Part of a small language model's weights: 3.15M parameters.
Each number is 128 + 32 x the weight over its row's rms, rounded and kept within 0 to 255. Layers, rows and columns count from 0. Numbers have three digits each. The size before them is the row's rms in percent of the matrix's.

# layer 10 attention query, 192x96, rms 0.0898, rows 38-63, columns 0-95
060:126137147078084121189163153108168178071107115105159123110107173122127089083137144098138086158089169117116127179072111137176142081152184117143154148136128158094123135084152123071136158147101077176148122131105162159125123147171092057191098173107063143116165088107098105071131144129151107109
070:128118156099136146208142120157129116139106138141174130091106198121141074078131196111123080116085172167072166157092145115125100106156167070163141096135139162080120159165177168146092091110104120072121135125148171141097138179155160071112159155121128119167140137114121105071117147053143106097
066:046104083139102143156103135151071137175118149151145089164103112089128078120116151132140154100144116108097158087152136096079126129131128040181051091142092107113099169190147186165067090093099106160119109117173095113144157125118152129103093097170188121119103158150148155139128128127073129126
077:096145090109165128087099172089133112134196127136126143169156058102075133158139047167148142115150113087160142090200112129122119122101087192135118107127121071156081127128144120127199185132172137159147173079119107123151132109097130191141190085129161123124135180115131149179112101129134120157
097:079172106152158126081062163128120124165156123119155122126118071109124128084124090168126195081181125092095163102135097114096120146160091146165147090124074076126073182150170165132107120112132131103156043082168139122098147093136148115104088080162190100117118148103113187147121122122079121105
107:188163082081143110105180158124119131100174110140087160100117115090103115155134104170095175138130170158164111106101168142141104140124059238096145136109167124139101079103086098147193142126185131106171159120140131143137109140124126161125215151101134141109154139149103098152080107111190112114
141:125168113141158079117123136121114151135187131100184091178119169094112152119088109093122136121085116100123130102174142102144140098145185121134094106189072117136142091120153120070146164144173052095121132098168138166071094124125106119172123085114057181170123186089186069148141144130140093111
127:078132144079105131168085122142096139193108142107158132150139113132113141143172137134095122164113152094151116170124156111101094089090184134160096135097099076144082168128117103158144144083088173142098158148095177097179175109120143086134144108199101180179120092157190102142062082082085137148
143:131115104075066140092142196113091129169143158102120169071113122148119056148176125099093152102129187084127144146105141067094118122132126135153106058173168162107136099149090135124115109123174088079204113131154106070128178156136100089130082117100124177148130134112132152205113131127155116119
159:137156135086178099115147154081130154132166127097108136024134037140129153173107143136140142081177122126076061125150155163142083119151154149076107139111099172117103165130120131178133166059138114133153147078128140154154174119114089129148163140137099162106141127089149116117173099177161060144
153:148144151110146118088135115125108158108080120180077049114178123088108093091183157117160138138137095146074185140090090116079124109189126075146117121104134131149142114207180077128086178166133149119175106142109163133129145169103196107130127108186124133153109084089101110121133120094124110069
154:073108149033115094125090105149116139104098142082144134142084147138102150118097123171047154098158139135132125125124086145071125117112128174077113102130087126108138132183120134112186079111158120089137108071196123146102139163152177140127171082135104070178135053159119113094150134099099154145
160:174147188137179187140108156111087146161129132084084140132121173128137146084104105140137092188143118141135123068191138127087096126113165069044105131134173114131170172083115150102135154046158141127128133093140108139116158153064136128130129112155102160100105155118097185139065171115122156091
149:097138133108127133188076091123155136159166087125078108115118111101123159116143166174155127156161151121114153118105118116174112172139196113103141097127096148105164055142126187193126098119123103098092100161109100077166103178153152096085076130151129087154062137192174090091163127075157114108
161:166132142149110159116124172142105121165111163169143167095110131170168130137132124164127144106094131122115079082177122131155103106084067135145078142184068174200152143164150131122147136121116086134076192135152152105091055157121142112078080143181090142116147130079118132151173047138153086111
161:073142098109103130129200117179139106091067171151138096147144161149148164128158191159127104149096124119086098105077142094141220145131144089143129147092132068079169086102144137154145114107155083106107112193108144095106188111087082118147159097188108086107102117139149114134181163116121115125
162:146134164146147108099107138157074085084122118180071078112108099117178171113159139192128084090176092159167147154071147156126145112153126183207151102174087082134157186117088108112122132112105130117109120115146085095158115107155119090209111116125168141135141109143053089149136153094119122126
153:109192113144147139210104105141100125076066149073118115146143140196140095137095168161128137182131124102140166138084149127115175170148177068153156163155161137113127131134123128120077122126111157125100087107107144071161111144124176067160166131074136097179119055119128109128150090189124122094
158:078129112110115071074120094143083123089090114099104117098097125117077153088165145132135119130154162105181109135116097200116127153151135153148157115079152116134143109138137187100097134191143148174069195105072086144182137117096149133140106126136110096189098102065140150183090109110182141077
160:146103155053148054136091137136100096115097112144129137177116091108139103114131167093190129110096113166099088112140158111140151114068135117109060153122181182154165197125090162167119079147148133129198094176121165130146114101144162107137147096131204083156159156123163118160104148115159115091
154:123137141114109090100079142137193084107109161081136117122124139122099093128087084140170165069131132165107126109139139141166167118107100160161158111134086071123191074105156104144078152033129152189146098084080151177118143186143150096163048132096151124145103073154106134125117130120115141122
156:142113134109184136134140085143209170149129133151122207127171110159150165121118120142100131084162166093148103128113154137076164112167106113162130034126125103182143132113150116135110105171122181126153166148148113116089133138091156137194146072105066088097080131073121133096177128100122064140
150:130174142116128111145193118102131121156169107114077129172070155118099162082087148149162101116157165143125091165087153157178102119125122101150121170107190109182126077100185148120144137149147112088186064134130161086116166117136093125108093199130135130123085070155075114139121130088061094096
155:190150143122102120112131100086069122174129100167110143129161068109098135081156145125161198099102089184143104147172113154114147118132102084136180158089082068111100126116099171129100142080165152150096157087169112103107133153139093159131130122042186088168145125103142124137178116068160127105
157:139125143104136098170131102070160102103112166115053070123096145122114137119150135082115202143113181123107195158154109106100114137182176157161177127125139144159186166129125174082093106126138142139105134145133211119121147061152090211125093128113135145108107107134167131118179143151103113185
155:134112162104103099142121095062097153161111120125195120090140130145161074093106140194147124136120112149118173073129160133168088151143134161113095175144112103127131108058201169117133072160068151127210150130163097096112127135133156203146156164092151151136163134145100176137137117142169078148
# layer 10 attention key, 192x96, rms 0.0893, rows 38-63, columns 0-95
070:110109131099106123143093161101144083175135098134139116129166160120101128210143141078200188166173108113133086096179104132076131135108079135147150114146139105145173145142109145133055137115133135171105114109086155139138111178100072172086128093177127076221125151112189136128140098157140163120
057:070102159135189113115133137166170063117120107102138138137098141133094159169148167115170089190141112110196116133175134060162131100086097147099179139136148119135170063086098154094178081115087098168091162092098172142143120125141123159169147162130114121159153101140112060076141157147165138137
083:112129132170083174097129114126120178123143124144109102076127132147156203069089080165083136090125118153116114139045137184159130144147170111092130140108080168097091153101142112164110101152134181038116053098131180113125160129139161089126092135065094114111099117138105149146147152149087137118
079:128124078155086129157150141101121191126170100146111134072126087085188157089099100149124149092101098163128150100099127163131125125114145078109062139137078131156071207162145134161109143129134195082121081155181117111094130143111141116049098139085130176109124157146110207138153109117096126103
115:117081101129094173150150126096149163133171104170146109098177107086165202079114069162093154106126110146098135098112112160129139136162173104095101112137078141122108193152152089151117109164104186089119105119181169154089169140125155122097078132102111106122098097124123182181107087159040119114
092:127116114193078130166119137118168152122175102180109091108178072126153131097121103132145095081079100128120160060111129102107140133103149099084081143111046173151046186158189150147135152113154144093131101133167172132117097126105142129091124110082107136069068149171113170146142107125113132122
132:120110130127154140071084175150147117099186144121109049101105124097190079089113073094156121133100115120176168098155128097120179086130158155103156098069137185150127093103157137079114109127138113117117117127114148044118109090109157138100074100041098134143128125097109129124148154072167090123
138:154132079127137126125086106119082209084136166112196111167161066125101138131097104162140089140081141126112139077089098113148169134157212070134144121120139149127116139153166112062158119139126125128165172133130151153084117073081117153155148106107164161173102091065178089143130133102093112082
145:151132123095118099094106155138067126135157128174148097080088129129133152110104112125096170163128133097101163185146128114129154194101099091155096087166105073069125162114086101145132050106145140084159137122130020114118185130061114103155073127127116161152097148106186122132140137127138104178
153:132171111147099174090212160100094154142169092112099190139149126086061119086154157167131085109140149140155109157128092145137142049117218118173123114146100058118086132150156126129166112106109126129135129145126130113154156090130201100112135118108080146140146119130116095147160141187184110077
148:093100128143107139094121104099112105141111128134116108144178124141102093086070155116087175134115121147136112135126073116170086157139184090111119138080100137128183142152233138149111121136060110113147079121152139080083117160121141129119070131228084181146128155164160157142117104129190116085
145:137136134128142160117109143144158187119171113097101147165153103114166136163130103137138146140212186145070075148085140137166115192113127167140165146098135120087130137079073116206116085121098138057156166092169120113099094145117150149105174082133098125117090047140137090087153115080141138131
148:117153122108156098142167167111153135186099106110093209109116120148126211127086114108128091161131075165169210129157156089140180084152190149102166110111127134139152121159110127150137069131140150123131126103138123122090146154075137099090192137185136133130144126111189154049113139082096130110
149:175099122133138168145088119146122107127137114123067150128028098121113109163170200117186154143107153151156151099128171167116095155128136092109172071139161103154162180123147102131075147104131198070131115137138155154079128077154113099060132110111147175113152174126121141102150103136170185149
150:032135121116114122157100136135123098159125168172136184149070078131185142142155151115115063141165126099105115123071090153146119110128102098104115137093155130082144134175159084110155138088120156098111143131065102079118138120170161148064082088127111041156083184084115144127132160134138114108
152:186151073163147142098135093130183138160111134106145143128077148081144174114130126132161135134115096125147089124090091104150163226132169154072166119148106132158210148101096192161120132118171120134123148149080117124128170096109119169147135089123105087119180217132104108157137124142185089111
153:121096115122155131179177104134127100087095113149116085101053112145164121182097116150094117142126091134184116113070145148145060131107203158135105164131101154146134162138145119113133130154033057060129104134182124146158156112119129127162086160071126117120130101106111085160120107106126124051
151:154107125131153146155133144144117102140143107122099157078174158111150114125120103139137150125146175172123100104100183074157139135159155194139139120146145163077204113140168147157117171133118110098158165110141079185162092115203109119134142154138094183181139115052153164169104151218104114082
151:159106102124142114120158100136146139093140147155125163105141075132082104169135108187111143166133166094157142108101155195147063123080147142048153103139121177083139085088124137090177139123087100160144214099125093127104160133106137141095116131211139148121122101157091203178153132123151119171
150:094095168089110123082188098155127143126106114107124085075143132133189132163136159146162161128129144160102070140178118094112122162123135114154104170191115145134147091163145084154136068143114141128100095125100155187096132110107113092119132054170176120152168155085085168126128182067208142109
149:121095166112126157060168206154093134174060135145121050129039141126091122136160096133110111120107106154133073062137109151138156108135133136129131134118108181134148140106086121176100140134116107130123188136145106150113129105169173188080076164178096135092114059103162148104149116113120102126
146:150091130160165169102146053133202117153103141187133171135131137114149106099135149102153177122141061151149109139099079121099099161113129114158097119078171075169098090130136175156137128145099096139172162142111038099112141117129163092096087110064112177128122069106119162096136101144077105120
141:115142089167129124107092123104130126137161107123106095115053110085062126125063161141147142107133116145158137138134158120179144160113155119133150168143172091160111122135179061205095119168147075075155106113078146136134127160153068135118147187179179110095131052122108124162100086169147086145
146:120100139074152169131125107182155153175126110126122109116194093127137126112154153157143056112124134077157162088093125187143188104141144117187104133122115102133131121096079068111137105126096104199185125112191115141104117147151116101127098178107158106170110187216116124115166085093160132109
147:180127139149109171115133099121124135137194139120141152043101151142098139104137117140146135159105182143208055136163086118130145102104137127085137105098146142131138190141172136109097061085115065146097142156155090104110081124156091166147111145109190059084140084133173171097125152110133138164
154:116135146113144105147156073218104152136125107073113094091114140110198109070124138128149137145107152175111153183131135167155141102192095115084098124105119121146094097119181105149194123117178095132124091110152107123095146155180085176080142160108020109168118119108105123148104113141143150150
# layer 10 attention value, 192x96, rms 0.102, rows 32-39, columns 0-95
151:103153080157235071039128154127106156099142128241120163182134124119170144109140140133138156150130124184132091148126197153081088125148141097158119098057138146126132162133158138180118138137134094105084136096158133135161112140121127075144140164141122104152130110165137101131138109110158158156
153:144099107116038124134147122105110125146117086139146087133109111138200127147073160187135120108149105131111145100105132095144146140076091147124112057160176157164129084088130101165141126164090132158171143181108113105158044152092197156094141134103172101152126123104131160102139187207138126132
166:165091177066093075156092156176155114084122155145111167171158151157105128116112073118108138133146131121108099166138183108144133123183142133121159153158061091195119161083120121172118120132111133127142115218093106039125087041153116113099101155133119126117168117121154153159155106111131111105
165:126110113153084153089118139117160098077152073161181125182123151132184167163159099123129121202211152123094101102152180151139137131163134114144124061117084126164128098126189081142111098112157091134083097153117134130132153178126142079136139112136138159097117130091061074091124051146114100135
162:139213089150188138115101147124130143138151079103135143054119151185128159186125079165125120160068130159053123115114134137082097119123127132151124188187133156152144093121136119173114127154106125140129118161105112083054132172181194124182131109123071099126102143166144110170165108116128145113
152:093129134156145143161168144114140172088106143144065123095135102102090137144183181170119113101150083055119100160139141122183121136182097092171079110095160154122125148145128167194140134120157039110150093202131148107167127083124059184145132077170115155111093126114117120115144140106102147145
158:163128120116153084128101158200151147107129128138090125143144099126068121116177222154134055129161134167162111090109072129146131133124073158124175144179153170096111165175121134110131141251128128099081137140140087135153122178111110103128089112139109111100147137083171115132083136110117159128
159:099133165118105156130060118134119109117126149126133097171131067105107160112161091127178147151099093137176134235125154131064127156154091155089104074187159146117115128146148169136108109139123131160149135058143192156178166122177171155097160172128088139122126127147172150114143111084129155062
# layer 10 attention output (transposed), 192x96, rms 0.114, rows 32-39, columns 0-95
156:169125134084073155179124067060163154131117137079169084119123140104208116136176117155133083046095108087104113135135080092153202115071103134108161175163124099090153144159130120139119152093110112158154126189114124122117122072075100133113140107130113171154155127113114176131128147107079117132
157:154129126159169134177114100178118089095171121127114171136081055112077142138130107155138108146108131132106095175134127203170104118139143060120148157090117156181139161152126104122124074098182166092098155074137149101125162129132055144197128139145138189143134109161142177146106066146151079140
173:187145112139169166170151150119086107185144149134103086062122127072100132118146116109114161120104107126144135096091090114146123129136103097148102116175177139043132156130164092122200100104155145159108149114120174190101115175184136186121178117120132116150110117125050096098197136149135167159
170:094174104125129133099138109142109157158067177165064097080123128120149127113124171190136103023098108136158124147142066127111179166109107098141137145156136081149119139138118123068119142124128171129135099069153126138148108078110068146111166153145158160137103083095194196136143173119145174132
174:123063096152100101128124126145139109167201157145112177149130132041101159132134123084115106098198113091178175135163116171104109181132129089098114172094118120103086161091142124152151183105103058116121124115129122103135099090077111052091161113117168170159148121070125111093131101129093122150
165:126141099115076122129079125125111094179146136104147131129118214201142112093108115107170140143081179168126130115178107075134133141074130169110118134158100141121204165111088121061114122138085145123091106080101135179098189141067165140131127138143123107177126090137094106188160092126080097111
175:064112141105116158110182143087118152113155142161152132102149156159179132125088060138124177143125151138047145181110163117141099113106179121132079114174139176153105105104097149156142133055150112113203130152144139104070160099108165137158165096105111104161098137098100167113186107158092063135
166:130148163135115082093156187112148160097090165111189093076126149117140151139155181141073158110145120150153131079156106159143149121118150141145140109079126144114123168148092152112152130111149142093096099215055102124118111145066118114157101106134161141075160128175104117195135141195156100211